config.toml
d_model = 448
norm = "layernorm"
norm_place = "pre"
init = "normal"
init_std_up = 0.0189
lr = 0.00136
beta2 = 0.95
seq_len = 1024
Each number is 128 + 24 x the weight over the matrix's rms, rounded and kept within 0 to 255. Layers, rows and columns count from 0. Numbers have three digits each.

# layer 9 attention query, 448x448, rms 0.0549, rows 204-328, columns 336-447
113116116133097170146161120147121156118104104114122132139089104115120164114115156165129110102110152096079165105165175169157127083151143171107134119089112129068121111137136136067109163148150120119100086116126104140116123173143124111109109164135107118149142109058137178104130134091124096117127154143176186165101120142195083123142164107167
110079141151176077114142096105153102118137108147137091111123163135132113149163124110141150144147129141131110142101149126123102154121145093129138149116159131161150140143155127121080155121149131114117183118152147156134130116090139143121121130098118111105142098172096115086140122113124105156153083126117093124155157116098158144092132157109
163139075117124151164133142138108176108134125149103162160120081129151142135085156146146103102069121153155108124159114119135161139154110167118131124143133150096086091129143143141185125136114126148140127130106110105133092117139094122177135092143134180124118141090171119152110113119126120139099168103146133109122157114146089116141093126152
111151102155098215128146154144076139120099146103146143132076070103159119116100114185123125100141145099125139100153173160137180088172138162133146094089086120098097123123149153097132126165111139087138071137072092091110144152170109114152125132145119145169116151059178169138082114100179148098120192165155193152067106116176111126132133121160
164149137187108171143155106148119123137114103125137177129109096158155107136121123143095107101135103133110163139105090117133153109130120152100126102144124112118074135147141154146137074135109134164152105147096083083060137100161148149155105091139140157146129134104163130135110116149132136115095165132122102130105084126109058125139132135166
168131115122078219127177130161078112111062121090123122101100121119174109143111125195122145119128139136153116071111154137160160077156145177171133145128156140068106110088118161068153142116126138077199086164065065118110076159198135097136125072153086156143149166090161146127081130074103159124087192132140183132060082115171085116125093134192
159141119137116130157170129142121161156102115109150077133139125147108169150101098134175142119103137100091174164107104179126166106101110148152109146089093093128156135144153131137110162159129135146158060122126096122169134079091132128066151184144137170138120159124089090120188138163172131177114148133089132138128089140148125121124129137136
127075149149116156196150179150123082114110119178139125102120093073110136140076104139110130121125096090132096142135178195141140178137160097134157123116146101144142120142130131121142100104131145138113130141123118104092086120159123148144121103100124132126144212093150067130124109135106099154117140142088126136095152116089117122085145157130
143126103164096126105152102111150108123095109114153094125145132140115188127110126168146114167116145132155115130073155143156130094123129131156141145114116104134164100151120123094112135115109092103150109099112123142163104130133142138102147126147121121148178133117077153145139117115152153185116160100150155139070149105134113136087074118126
134137144095150153101142111130114146114104139104126174150132098137126123138080077155098093087117138100124105139173100148113098095139139136144150093134089110128110121113109090133134104139094150110154138169103140135141116128115094130123128143135092155132125119167098085135145105142102122116136143125127142182112153160123116133157148128153
158151188176107118130152115153109163150126134120138152100114161157135139135135185122105131106146135093062158172154117120094124143129060122124086132144156129115102128176138140135122144132159108142124138122139103153118095110111136152115137114152133131160120093132143130140112130143136148112134125115114041103159114140125126123116140170135
164146195091139139148156149135108178127138150094115087134130167124133129204174141114096111127162095084131143096099126145128146160110103100128088149130145179145150143092129078148214116092159103166106124140138145126103087089150117124150110075111098154145153140126135137130096121098108079096166123131140101071093106162088125136141127125117
183170135098113206108116091113134124092188158073150143143135160088142127164121115130136115138098145119117097075127132118127154118153155128172140138123148100096151143121108148091106141117135110073158066105117075127103090129155151150139150092119092147126143148134126132093141142116135189143142168115099143157105100139089145168081087127125
154115113132116201142123162131117075115174119141175120056123126138101090107138115140136114110103072093164118147132129105130143224137146131101107120102180129118106061109095094122117119107051130135116067101111120137134143135151100142136171084105137099107108109146155116089149157090138169166086161157119162149093131113131156154110109169132
119146115160124090136116155131119135108127151187128135153102124124110140132051114167098116176137126114077073153137121115146102122169169154133198135151121089142113153115114147076106143142141232111089140150150153081165128088111099161170132163130160114118158121128172149126136120080092149138127113150125149162124092157132095107092188118125
141140140107134113101140072093121176134150155095131158147157136150137147108104131111144107128130156107123146127194066185134162101111108145082157112096093115157143140171184120130136106141167148108079071152100117102147147143109116148100171149158114134141085143131129116162155132150150111157160138075137129136200121141132126124174139120120
090136180178159116126164143113142118133160095125119092116101127147142125161172080132070105139189158116132127112125111113150140148148109110119118086144113121147120127130178144121096110135165162113121143100160125140171128099131134117157155142135184087173131103126122156119100099068103118112123123156134124116129111128117100107120188119089
141134094137065107104161166117159178125110113162151111168118091121160122129124122107130073142155130119073156133129090166142143109124073142096113077152109094146135136182148148116137147171122137138099136113143171161170145117097116094097130163110146085176130116112131191147110143165138088149200117139180072103098116132162113097166133118150
038136087111128113092132155094114149106170176091139138117120159148097156132122128162103121183103147165114152130140088074126089086173133187133092150174064183154106138140104149108180089138104108134117102119148144136169088128110152165110127121130120139143138106102118155093090168149158124110156119108110108113150123127161116136136136093102
154128112080172157144127167179152165074170141173095144175138112103103108133121129145094151147118136106130116143158097117101117107153157146092130091138102120079113124103084107126104127140148193102091099112128154124122144125138128139129082136137101161132097113159126120123099055173111165121176137116145182148151151134088136126145162128145
129097112130127151090161188129136115096128133171141173113132122124146103114107117127086127160167106127114112091116126121142148120120158125095119116131129129140124110121089141144104114146123175123092101099103134127109147109139136151114099143088110127157144145146149164122125127163114182126112127138149138117097085116116069120108142168112
150151139124100114096080129162137119128151174130081147130156105126125129158151145105129109149091130126143126076137132120080146150099129128189129107133110151112139149114111116086125136107163118147162121124138136143149147130097122145165119146129129124084178150145133128129094130132130121141146117136131165120090116147134137117122151104119
122081110132089117165156162163125134136109097139128114118132108104128116103126123133104135142092126092151121136120142151143102139080154144141142159104168148168176116150147124089129157060135104152083066161112114150180117118092103132120160116112129106125131176118113092129171191117133131160114134135140160129130132120148117103077122171117
165130151088115212108142104125099070115165119079180115061114158136159098144138123135135186135143129153185090086121168086138170145126159138140087127111218142118163146081057114098088108107135169062151079113117079141104124179158115104149151041130068123136142097197172108075116173076122244123078151143120194137083106135121107166094067177139
131098132128143129131138149112147101125166089154143121144110135108109142120145137086123153112137124131118120161125158100106109166119114110156125125127098111127151113098126071146080111141148162146118116074148081162109138171155147137158099149113123097124138100160138133117139121124110189151136113148125153129113091097118104125118160146157
080133124155139097158124132122105100132142144132129101151121153136103141137084092163153104132131105145158125161122153151143123154125179151137152146138093108152125110103131138094089151089108139098118081137103141097166116111104123181126115137134169132138130120107131116113132128092116141158113130092112131171090122099139099119106129114132
133141128145125120117146114095101158107160116089111069113123175179111137136139129135134092159157129154123168121083139119107125136122145120126104154112124123160109150104131154090130121111094139133145113093134138164128145142099133136089150142151116099129146082166155155118133108138173150132143140134133125125127125114131135122132108126105
123136118141115126116125144134127125112135167129112152124129118139127152080117135123130122132120127127171127099100134144140120103146177096144188081137118146150140105110097113138103168135082142112162102120123125105143131131120091135111128136124130133117153145089114096153132131124090141085126159134120135167094112108093109107124135125154
136109119121121134061130162129148082123165150160126139127166105118137164152211150133182145172123131171143114039153147128142165128129121126131109115133107181154118096144138108170125143104127137115114099107143137105145127133116118116120131149118123106103111085103105111123128113083124134119135132116168188083098126123154118145148116099141
167111112134088165178112133139136074132124123147172142148163085080146114113101098121124117109095116132123096105134143140125163160112145104137162115119199090108155094120094086168115165118124130120107130109121123118136093161149111118120119113088096095131117143114121118152145125112097149124135137161113161147118149115122163148088104136121
120149109151094119095119098112127098107123136109139210148127136153115118081112153088095157127107121170130095102111153087106124110105102141155107156196166132155131076125074102164087119116106100083144149123119123139112114180144137163121089150126113136129128129141119092155118185121140144137118125100117125128156140131112130125087117137152
130136113101097123143116117080125100166151162104170138122100134148122153167094108118106101118147098169104147149135106126112138117114141151105134112163117109156150146062127115122107109150111166163158102162096185134106164180121113141102110155103089092164122099156131134102131170148126128098136108139110129167137093087099087098160116118117
174139109104128135169137091120168138114132075141103154141144129141136136136090104077137157108113172103184181100192104149140110116138151168079130065087092102095135121150114110139083151159071164070153104084090094132141127104129102105135148132145130123120089098140113091130131120150124150150092129123083127134159107136161122114141130139158
096157145158123125154147137101112151096152141120145165140119143134113120124092114101075135149142121128122109130122091104131115095164131134129110121162103136136128146126100138119125081135106181119094165100142149146124135123155107173126138103133118132142127142153150176154106133155150156092145131174118086141151082148120115138130144135129
149114137139106108131146056129134139138114111156096118115119092153145144162141158083132110097171141124169140142157124108085099117126113137074132136124106117115104139129126100109134162144120138174149154175147112101095124141108124126169118110127144117124148087169108139099160137098114099109106109112122105145126128145149133093127105129189
122158162103154110144121196112102162132136109155128166133111168167154157150080113122101160117138141136164173136149165150147104129111164109121137126135097108161110163114142130145128093165116132141143163104146125111122149090102118145138133111115155178141127127141158101139129125104077083140108111138100093132136116128097074088157128119123
159112119111144124152166093108134147171090094099127108171101160132170100128107105142149106108118106108131146142094129136156071132157166148137216129116113073151103139120143138121122149128116098169147151170134098091107109141150146114154139104123124110148147158101140118128173154091124132113134124130130092165144094092123092105117119162156
160144156142116132136147116133105115176089157120181162119138128156172120146097126132121122114107093130112130159126138168114145109114120114122176110160142070147097143110134134145141102159093133133135166155097159103098114133136114133069136103113128171149111154135128097135132133127093121152117145093095091139141134122080119127131116154143
141140134085102162111129162131131119133106126117156127139129116133138117150091124142129155157105134134154096132108139137084128105124154150142147088164116110107171161076069114110163086160116161119165123162121119111108116151147109091120129086094090136100102145167140136087116148140095123139135118151125179110087110138113120118114088106166
128163156102136097103115166115121135173088132112166101166124142122138183146107137171181169172109115143128136158109135133151112107133122134186171146153132130086145133134138113124160136143129115128140137150129115116160103130155152095119167124166127101103112149099113125134146148093125107134148120129149132101110125132099121118135118126167
122122141151081093117156144084117161142139176149140133211149112184142166171096151125103118160155127176128164118142111129148137112123108132111153158153094146167121145081137117134181158146152145137119160138151165129141168140075141150104112156141141134194126133116114112154140112099130091124158120083123114116176152098116128107136133140119
178142145058113119167131095121148172148114112086067133177085100114145114157135121111176129122154161144122114137122130128081120115125136128102157119106131112097164135091132156119152171174179158123189173142145134122115145133126124084136139133102115110110127163150139169099109107166117137099146103142145125150116106129127142125120139091150
109123090112125117123165162119122134138148132137142089086098145099128131108105136097146144163179126144136108129077168112129129163145132093146136146113167144115143148152142165131139124104130113149090117091150148086138133112106088138144150079113115146130117152132148158088112128092118139163133130135109149111118127102137156161107083129125
164138122139116087116154144114137129147136142135097122152131139126165166176111135134161124175152161157153126063148132163137175130151161103114190149100097108136114106123117127132167139099141132076165128084142100098167101130125157134137119140139127092123172176080110128163116127095137134110121111087172120147107130144112109105111130146152
107130109119142116163116122155128138120120133141118116095181153113123117132113121166082145142166114102110159116113134139146134103090174142063121159106152083125158142141118123084116130075111081146060097100113098121136115112118152164130114134144107140126144159152139104116135148170152162134130134110140120117118128153129100090091126149118
115141120078142163148075126168121137114114141153127170168145092138121071099124114095146153100100121124152108114177134120143154151143110149088114070172126094081145133140053107134139108175158164085119108104122145131146172153149129117147109130115134118061096167126140123121116113144150109130137110138121140123133146158118147107127134128123
173135157141140146114148098078097110144083123118158126127160164156141107140075126132141123085135115110131128156118137145154147140105134127117170139116152061127130161102112155093126088106134132119151157168115121154113121134146122113117147105134119137108083135151113082138171143087126111142076118103105142131128102172088107117138131182124
128172167141139102107115084127140129140097096140141170119145116132133113114093133122141107116122136099159123159117108111097084109093110111137130151178132096110131132149123115140121079138064072107137195144092119126099143101141084126179146094137157143111101104144144116162106138157107111136125144098096100126120152156142161153142122106154
060110109136130075145139046150122109126119139100128120112098139152117158157128116159138106160107146149118117158109111079103122102088107187117101168159090145131154123120126102103143111113155113093137117124126116148111105135117151113101150149159109111140129070170130155097118148151139106123096103071152144143137113159179148126134137091128
091130129084097117148136095108137115148084142101136078174120146175150153131092118164151144124127158163134139135077111124143144070143140142139146130145104138104140117089138112127148164151128097097191144145164103118153130142143195101058118134177099127162131134131089128126128157114133117101141110073126135161146124122132106094111116114127
173171168166079123116133106133150134152113161129129117156150100118127171115135119122132126132168136094096120112124127136153158064163144139138158116133145129127111148138122104128075185148165134105160106104165081104159128134132151114112137137109119117175129147114098144143147126152108184137136115144145145157086097139121082122100161161126
107121132143114121129143086113122179111153145131118129156137140126136128110143139156108115116090149132148165173172099131111128113111090109132095144170086115134127130129106114132165137139110173123139138177106144136143104148098185138103124142146138135125144110094149114151135112171139111083155131128132086124139136094126102111158138116140
081136117133124165092117136134098128093106160117159107147153138125164132127126180152153119106126157133102173135127133130096107053135133140144099144146139159127121144156120109137165100127089116124140118123128076116099132116095142084113116143099133117123134123148119136087092134151130130130110122108147141134149123128115113133080120151142
175122103127139126150137107140108098156162124146119122135125070142105131122106107137108131167134094152141112158145096143159118184132117107085109136144130133140104143113101155111103116158141144064109125138144112136118086146142106156122114094137114170160155128119137140184168131151118175142098158126153113038115132132105160072202139106100
187139129122133110175144117131157118160146092166138148111122094154114129146138096128094130135151107120141112145135110141143135157092129101092141130110162100153096118111121126106085157122172169108098175149146126111139096153143115161115089133111145167123125123112145121147126135131121184133136138135111128098116145149141145159153139112102
057108148103131120144129115121170140097098146107146153118127177139155105121150128135124128076103159108153143113119143110104108117122139111147108119097136152106146134142148110155134134121125114182159146109144112112168138087076155128133144142111149103086099109175110104086135133111130091119155096128129159169154157138159104214070173120121
185120110173122141149107145129123123152181119160134085156148107133093126129118145156127140167101083129092126134123127123156136138133101126099119133110106121155125145127066174111115100144149129058107124130115149140110121130177124188111124128124126135129137131092139133190139149151146148132114136120130131099101109125102147124186104148142
144170161121144104151095103145166147116147113131156122086144108132125137140145103094139148126110146099129122131161153133184168099099126103109143118143139098116124092132096112126109116144189117116118153105181121163123079134131111140129131107123105149103107124133117127110134130136145162114162070104089110109133151174107144162131152105110
088117155095158110135121116113161131115110138146147131129169148127148146133122145118167154098085144115142139120137125087095150081112166129149120149111143137142142120138118095130136144122130117145143166139164094138151111127107132068128101130122116145089122112142116125061150150159125146104180083121106147156137138159146111203087140150112
089099123119116148139105102120103153121128148133101160095116143110163134127131178118106094115142126097127135136181122105090122153142122145132119142138139149117110121120144082154122138110094108153140116125098109158140161123085144117144124140136139094115114110087141126114099096119084131114106160135127132106138127103178123122107118066135
134114156134159097112124119116180130119122159133138123149138144144144115140137142092145144123126162129137145137111107085117119091097157127139124149101160127128145120140133122129152142115101107134127159117152099129162123156083141076146108103121143139094114100152119086068117168154129154131167094143120102148151128118100126174092127158091
124117167126110113161124124148106133109123122127121152124133105108165120129122107122111115117168146101177076107145142137121161135141123142143149110130165121097100127134117109158120094134157121160130128100104098110107140112069121115115149109113120136160134102101156167125099135128150097122113138124138098093135118135129111072144127070133
124150182131116094128162132130126107133131115161168115138114130153117107110172080106111160124129137097143120130122116108158128093113145151121126162123123116119114094152097128154181118122164141112132137107156105143107106114112117099152146146156146134117091108126131126091116117137147111112172089142139084133135102134126117129144144127080
129134160150085147162137130156057170139131142127110141120114077122149134120132100141121118130128119108151094134109106157148153124169107164133151105171120117115088127130115117157120115140155135159140099148108118117084129136137096154152135114145145152150123127102157180178099103090151142124115163120129127134101089114132114079152127093133
126164165104174119087110123104162100107127105141170132126123171139092139134165146134116149124099146112092138122143114110129087147099155101119100127104109155142177126137100132123106145122113105142099148093173117140142077117138139124069164145126130103107090125170098110107172127172107119127124073144126103105158163130115184192087160146107
134149163133137139150154135146128120128117124131135136128128102145126108116130093150124152163122117069144118156132150123157159119086122149106145109164115087112097089111128139152149099129152131145125131135148116122098114090175113129143147095117159107101075139111137114124111125110155119112130128145127147119137118146113106140159124142101
121120112136157102105138101107166100106094099148135109156134162138108134156148154097136125107116153161094143134110137101075097118091138121172115152113115118128160121123131168116126152103121125138178117120137119132144118107087151067145136119107118115130132135144100090078131143155112099168146077109097120158128157139100150182113138146119
123134132137105141144141131148087153132136150141124115134128087108144105130123126141102126133122132111161099126123139103131149106150119167127149119146156116114108143108119131154149117141171136118155082147062133109081152104119144178176152132106130135130123165115144126117103113097142133125153168108137160133096098125138092139150103114120
077099153129142153093137117091098127149122150089090119091110166155133128137132164095095111121098103134126147164121099109105093154125109140153106127095118110127100142159134126173130135143120109131150097077132109150080118125132164141131168115144138147172117080141101139134171100102155100099092160153080145173141086096142113144116086168119
125149132103145143154112137174151139094159143181174128154109131123110133161125135152109161148124111102127070103127137171179153083181143115135118154096106159103176124142106124112108101127155118118112126132112178111120130115131118192097120188139132129109166124098151179126132062176125143097152131080123116128139125113139153134133147104135
139067123157086181175150118132093158115132163090129097152111079115132122139106145128144082123122089125125088127123139140134143145151116157132116135106107115117129141098125160105177099098130114158130105177098148120101154139153133156163116112113123133164138148114187129139082115154159104151102197110176159172094115118116107110092090134143
110086097092142131122166129091113154112130117160122146124104150109100096151164133108125126157108107103117152154121147106154151141132113123111172178105128155097168132120161151085180133108123168125138148110127114120112087132131137124098122137106101110107135155158118121095142097143124151132126106157154104123162112168142135133122126114120
082162155097145059159142091133129089083138129142122118169099154138128132154091098124107112140133132123133104147134143157164088119127135108125153165108152150118124202163144092186117107185142136170103161118132136136142172114115158130169103148177154086157135104151106165110108192130137100140177111123164109156134086105127157116121097140078
128119179116114143101123115080142155154126128115101123129115151113130133092155162130108154118119174137124095126110087122136116103149117131134084129135105122112097131106087149133146167097150095162147115131146173163132095112107112120093143139170155164091122111117135128139101145133146126141103136122112115150099164149161125118153157108117
121092100124166110129120140117121089119125151085123159133128128113132176125123082149092165136123128135175077107140142101140122117135148104122131125145162105116122173175131116115123110123156160118106117152079112134143131084111093178129184128137137135089105144117112135130141095135101175140110145109158112125129121125107128086153088143125
128059132143102133124136118138093103124120146127122171096118151150139115093093142139082116151152162155130134102175130120122147126084126158121120111120133139150108127114110126131148137139120104134117127168081107145114136193168120100116124159154135164137167125142118083150175123138168137109101137144141129117133149150138113107145117123125
175135106148137136149160093130136101120142099138125150106148118135145111114125102115149106095125149114133174121159142151074132198095133132120138108147119116133169155132115109092136100116141147134133142092108098141084112137155200141164139108109127128147122153134149103153159139105103127112147126128124105095136103195075114147084113131096
121136160109126130170091152086108122132114165147185099119074113144107126165162165156139159148142162119077111105120099121144144103127160131129091141119149169101104122167109116098121106136085114118090107168114116132100119105124124120091090155133120110072119106080152144138118178188130131097127126131116109156142097121136147184119118137161
095131185149190132138130123133092162126102106115141109123163148081143163116145164114151092131112115119122098124127122122132106126110151123122118155124120090128122111084093162125103141124131124146121119137154154107143146102131127126148145109144133156135126074115119127165123108101135150124121135097091177149153143089127108184167110116115
148152129155131120126108117159143138100132124146091134136159111149130132155104099136125147126110151118127153111156113096108103109094126151099149130135094148167117122082148102125088165149174132108109129129137128160156100152141119159141114132108137155130128118115091115148134101123136146146134148137157158114121111110158117133137121191134
120169144129101162116145096102112181093187092160136130136122127131107131117174133108097159099081115108099129132144128155157121087164106143138134150130137148138155139144096121133100126115109124142161126117126133117078131126153155134121111119154097130158133128162126140132138116098121134071159144112132143156154096140114093152134136125145
116141139119107145130095124114114135141105116144126116158117137127127088154115150162113143154140143131156112106110140125150133097133155128140129129118091081107131107121113148126116112087157092111146163202098137190098130112127142123105120165114127141109145180142115113115132145199113137160167125127110155109087131141116143169122097157124
119140156137137131133106138141146094154095131177165166195145124133089144139150140150116106137148168129105129140103093140146099125122164133129128103163101096120094132123118147166115050137121124147100104109146119132127123097137160116137162133151146121095112152135146178146104136134152107115130122137130110164139112120133116173118124128104
106114143143125099141155097121151126164119158121109116134091150127112136123108163131114122148140142146131106163114058188139096131097066135105118114123104102134111147183135172145102129134134094096087201122143177155131098162135124099093116180120132109148116095110157147160106138105176143123123122191163115129107113075155135134108125167100
157129142132114112124152095117107132122119174100150109120144166072122116117154137134113142126140105125116159157141171145126114142125108149151116151114142146113117102127100104123119113123175162119103122105133162131114121102153149151157135169149085097118146105167158147155130127111124145117170106126166114149095143082136136133172157069100
110144132127125122137115134120149146130153101131119138183180088144125107135149123121164149147091103145134144162106127160138141097100105133093125115092134096106122111143183173154087095156130149091152162155133098101077096154133109096132130128097121100130134119155143105103124114145110128126135127129120170150153106152078109108126118120153
115166130109086113131125128105142144142154102146132123131123122153111134142096173151084144150161116079157097136105141135161142106089147126094138098128142149112105113122201102114129116161170125105132153098110164124087120096112125127110136151083113131111122135116103088171162119136145140127142129120123163112126106160180123136134141129178
167167099129128132084153110123154176146164148130113107135128114130129091143112117158167110129127150108109129151126144070071099095162119104114132152115171152148078103108098149108141125115123114127126136153122176152109154079067124131182081154145170161111083097139135136116120128103108153145132132134128114121167073101167122174100121089125
124136099127157124133114102115119127165095177083153132139095107121120100156145118118127135141137155155117144120129087115138139105164130135119103098129137132113080155166171115129111135184074146123092172128139130123125101126149159149116140142135121106139094085085141165141144143138122127101123145132134116136184069125122098137140134117096
094131132126159137121137137114129126131160137140131158113158144154150151110093143130140129085138136100142147110134099122119120162112121116088114119127119150116117117123122116142076120122150126097145190091107139153139090132135122140138150132136129073127113080124120135099110059063176160102184139178142085118137110132136165120135124116129
149137088136132132098145123118183133101151108169117128145105114125109123138111158144094100133098103118125103137139155120131127056144139123115120109124140138125136113131117156138092134125142148123175132116109180115108090085091107138095141133127138124121137161132097122133072149162127131124112144103144145124125153139155098131141112154100
125115129113120127172096124134130146143109139137130163180103093108109115149123152099119090185144189123138153122108105129100102128137148158108166113144085074101091114122166169126118128178101134071148140119119135142150109118120156101141168155091147128118134147069089145125123139147137135117135150161110145128153093114123107106121136136142
137141148082131087147107138153133123138131167111120133157106122177102140139091116125123144131154153111115094122084120138128156065070086143156126096102137101122122127163151135140102111180158183083130146106136145118088110103119096151089117187134128077131114117125166135161111139121116171094157114131084121117171125133165135130141151102115
152153107116157132123129117174154102148119131133138101157108138121079101150132087131136116143152128156086116153088098167160100103074115119130133100160144106139136130121120153131114133133099095104105131069124144109139092093104115156117143177087125131143104113106170139155094101114109150124120119140105140094165115086172132179151134093127
125095131142106131111146158105128158148113098139136114098150107134112137091143108136131135098092105115154134190152119111139126131118128133113146195120137109129120135144153136115124124135102126128123177159166088093136131172162098121092067067146121112135098099159117147129159129107129103161146128145124118115096125102109116111125135150156
153151153112154162157123156123084159115123139094138135137158125101090119141121162097116128166149075118099163127140152104114124173143141144154089125155123124132140119100112164119159081170133134135092124125108110123118147099138167138129157131123121138133105131146158146125135124163126107079105154121111138147104135113096135142101117105152
126176170117111120104135143124129163152167092180092120135112134110130127125151151125141186118116127090131160188151113119166102140097083175078170167128119139118132069081114181132126130100115118102120137108193128165119102129117121105083149122142091086142091120132126146120133109123135091136128111155135132077109126124186172108126157137130
113121124127087132118147126127129103106129154150133128128123132161113119128112100151072155129119141108149099136126138131147120072145136129122101127142118163115116143131129083128087124131149109121138145147109151115132104132123114166104132130133138162117122146108116139113143094156116147110178139103143124148150124126115117108124143142149
105128127152156130120177147107155096156113105111100136101120145109135120098096137090173145127160079123145119135117149120124150147095128112139167135109161113090118072094127126104126138138120100104129181131134132105115129167143128068125081102092096125149156112130092077103104123115159127158137123155125123132138179169100135095108123126125
162104081160142139145135128162141108098066136140141154114159109124143114168146109130119127134107103138142151113130129095104161119185149098146170125126097167140105126116091095100137140134110149171133103197079076109151135110142140176144095141137138171077134160076115136127134145155105156098125145097129125147148114154094114173123102118113
155107109136112144103129152150072147143128136140159114113121120176116138106129143157110093103123143076094153123115149131132120129146139118162062113162113139137160160187117124168146118162160131130135125091100173149125139101143165200121178143124123085113120116163121156126154119136158111116126127125150107115111121124139108150143111111130
159140112085124130152119120101145108134149138131121115115176124119115148093126107138101154096156109124129116107096129119147122097132093162135138130112178136129129146137137100158145109170117182104147129126151109119099122135146115156126143138172072131101111111130132128122164091084122156087137119163114145111111138103159139167159135094118
131076105107149151142147121081124150103148174127129111157133120107128109138134153119132122164128152107116095141080129122122137101158132134086147110143138145105125133144156121128108131138159148117144125094112202122119129071122126155127146127074159113115137152104125143140078120143121141119150143102128147170162118124132114147138110132104
167096090132138129115137119194094149164120124141136129136156105128154091156126101149134092133122119140108157129129140080094148154074154091163143142123136141138120133079134130151160097115132102156160076120095094145135165100129155125166146145118147141123103147116145133140123115136117158136140147110139143120134114153131134179124089103148
138144151134130152134159125141109152160098126114137137134120139146163111136085125141147146103103135119117128109119185117085120156135137092116134131113142146104135131119113134131146093118142106108161139128101135170141117113110163147142123093125121125121120090156095152099136153154166115142117128098127104154133099124121128158127097116130
142137087121135129115104128135130153162137152108144161131111128150094110126152112093163120131130135121138129117114173092133128117162120130106119139105137141107160175118178069138099100129160156109129149079152147146125163140143137154198154129136117115116129107130092169116120092104110169160134108091166112139136090140119130049134155118126
164174139116115124139153097129111103102126155210134132124138135111142126150143158154072134125133116152109142101106104154143107150169131124158154113124102161145126133132120127132156152129123123162157085146125101129085122107143138137136137181142153148107162143117144110102163153115106113127132144130113129113122113140203128142170132103120
114126108146118139124147085095104123153127130152151148145097127119112107098134143122114162117111105097156142140158141097144127125123130158119121169130119167086169179130095095150140132127132096144152172076110112130108108108150100156071131138138131093141091119141143163155164122119130123094163139147188097163106099117132112121119114145114
147129126126128132113146116150178117124140090181133147130106132146161114118131123122121093107149122097141110140114150156132137144108118112125158124109115100145202102170127128115145152111111108131156124089112171114123098129123175129115137117065104136153174138145144110126128073112112093142146113128107147134115180166146112127101143140125
094102136128145151105146156150120141118133103183157137128092120143070128105151158071106128123124107084149121085134101080119123128148153122127113120110154123142120150090095148102134141150105085130138102125125135091142139133168112157100124117113106131128123102106151165179135090145148158127107158113157133138130132139165111100129145105126
154138162095163111128123134165071134130128143123122135127137146133116145099121143110128102174120098137111133165113113121120121110106173125112113147175148113130085136123097150145137125142151110129130083119133119145085178105105173107133139110123142160134118116138130144133136116075123111084137131132087123124166122129082115142145125127160
134087093137124133132115136121094108126081165132136131139098097123127101107123131119132114141143142123122071098071150115139165119134131142099140140106102142109111147120170125122113131144165149113128139118097152143135154110126100102138135141118158119098131150114098125100082126182107127145128154098122117166145125163145151063112125114087
149191136103122151095137149153096144153124108140142138146159136134124132151128121113156148148112134145133112149140130120141133149133127133082132162120129151155117120102185141113120078139164124092100168149147134127109148131111112129141096138121135126119140150141122155074151102125113130161163117156109077106144119110088162110152175118131
128178188157145136127095117137129137174145102099147136170118149145133096133169154080126133118102100147100161139130165120123080097129080112155149165139102129126125121093113104152103143169123114127133108130132105115129172088133119119116134159181086098139118089127105161125143161129150133131135099140110100136119073101093106141131132155163
162122074127135076144127126133143096132151184099142076095138117127170111140147122133138114147179134131176152132095125109112146095136135111161130103124115133100116144145076096165139118131131145091122097139081119121119159113107107123168183162140132119110128121103111130121106168127109152156150116096133106132113128134109147082133085125118
143152153108148136120116160139107147127124102129117134133154111118103181169119145113187119132131119115080117116125140167109135160118145144132107111151153109165193126147146132119138112130122134090127109121129123133130115135115146121152116099102117130138139144184118134126164081117098137115116118147135119128162163146118098171142126113142
127142108099140150152183119098130123148147104131148142106106127122136128120113078151155162126118137140128114112126109104088193125123140121137150099086129139141145126127109188158118143142086135135154103135123099115123143145096142141116126137127137128113139164159149125069166135109165125122120119109148125167129140130154136148123135146101
085138101150145126094123113123151122149109155120113129122138140101150177126102141120172122104105148125115087098108180149076163093091156143109143113137139100113128130167135097131129165117128106140164099156160116131103129148064119147158133156146117122108174142125127085137182128094146102128167092118149154112129143115151098160111115108170
112089129133129131161145183108083140141134157117154137091108135148110136110118167134114119146144133154148160123138141133158123153161136120117147134104090158132137114113140129087117107160114130095079163100126112114152131112174130100150098126123135092113108162115143148090103113169116159082126136139077115119137100091134148122147126129106
108086152109133121139156125109130118127127139125115126127140180110159128131141125111137123122166133155145104066088152094134167134110178125132179143094147114151154124120133115141125131120105101143151144148151138111124135094099146115116141142142121142142130134139108108109139110113152129130159120097103128137089139152146085143135130127115
174161118151114143109107116102126132120127131121167119155104122116088084099145154119124120149149110138122138154133111105139135140161083119132090129144161138135131104125123139159146142132139155127085110108138143130163167124117141120125133153143115141163116105124157158150113092114097118139173149143128136149123139106078163129154152158128
132141144133130117123078117140125135135123156137125103132144116163108137144097131093118128166110127111137170134157127118108102101123115110122132162138104117134144125129138116101116111091105125088109117149109152130124134128175129152118103081110146129108108160144141113086129137188117152120136137124085157122154118099110146113130140130108
146150108110096109135104084158125109130136105130094094094083105106153109174122115147109118161099141130121117113130132151126092190074099136122085116143137146140135159135045096136154137136130154132116100106105129174129166154169166142137117149172149107131121123103129122144114132117118156133106131110146133162140135115108115135135116126141
102102130129140087153099131138196089161140127139091148145114136166134127117108088124119145152098109094142097124135118126147096114085144114102144140099115143133138088123112155131115137137144143118133150128115133151142152151126120112125074123109136119123118101132160122158113144088151142136174118111108162132130135169143137131121107148086
129122116117147119089126071095180126124136144139158089146145145143088164126140131108131115127117127124118131157104133127126074087111166089150153161148155112132173150143162124115121102141121122147093144147149147106113163113116157146120082096111128146069134129139113105141167158140106117139180106117074138127162125170079130158122115162134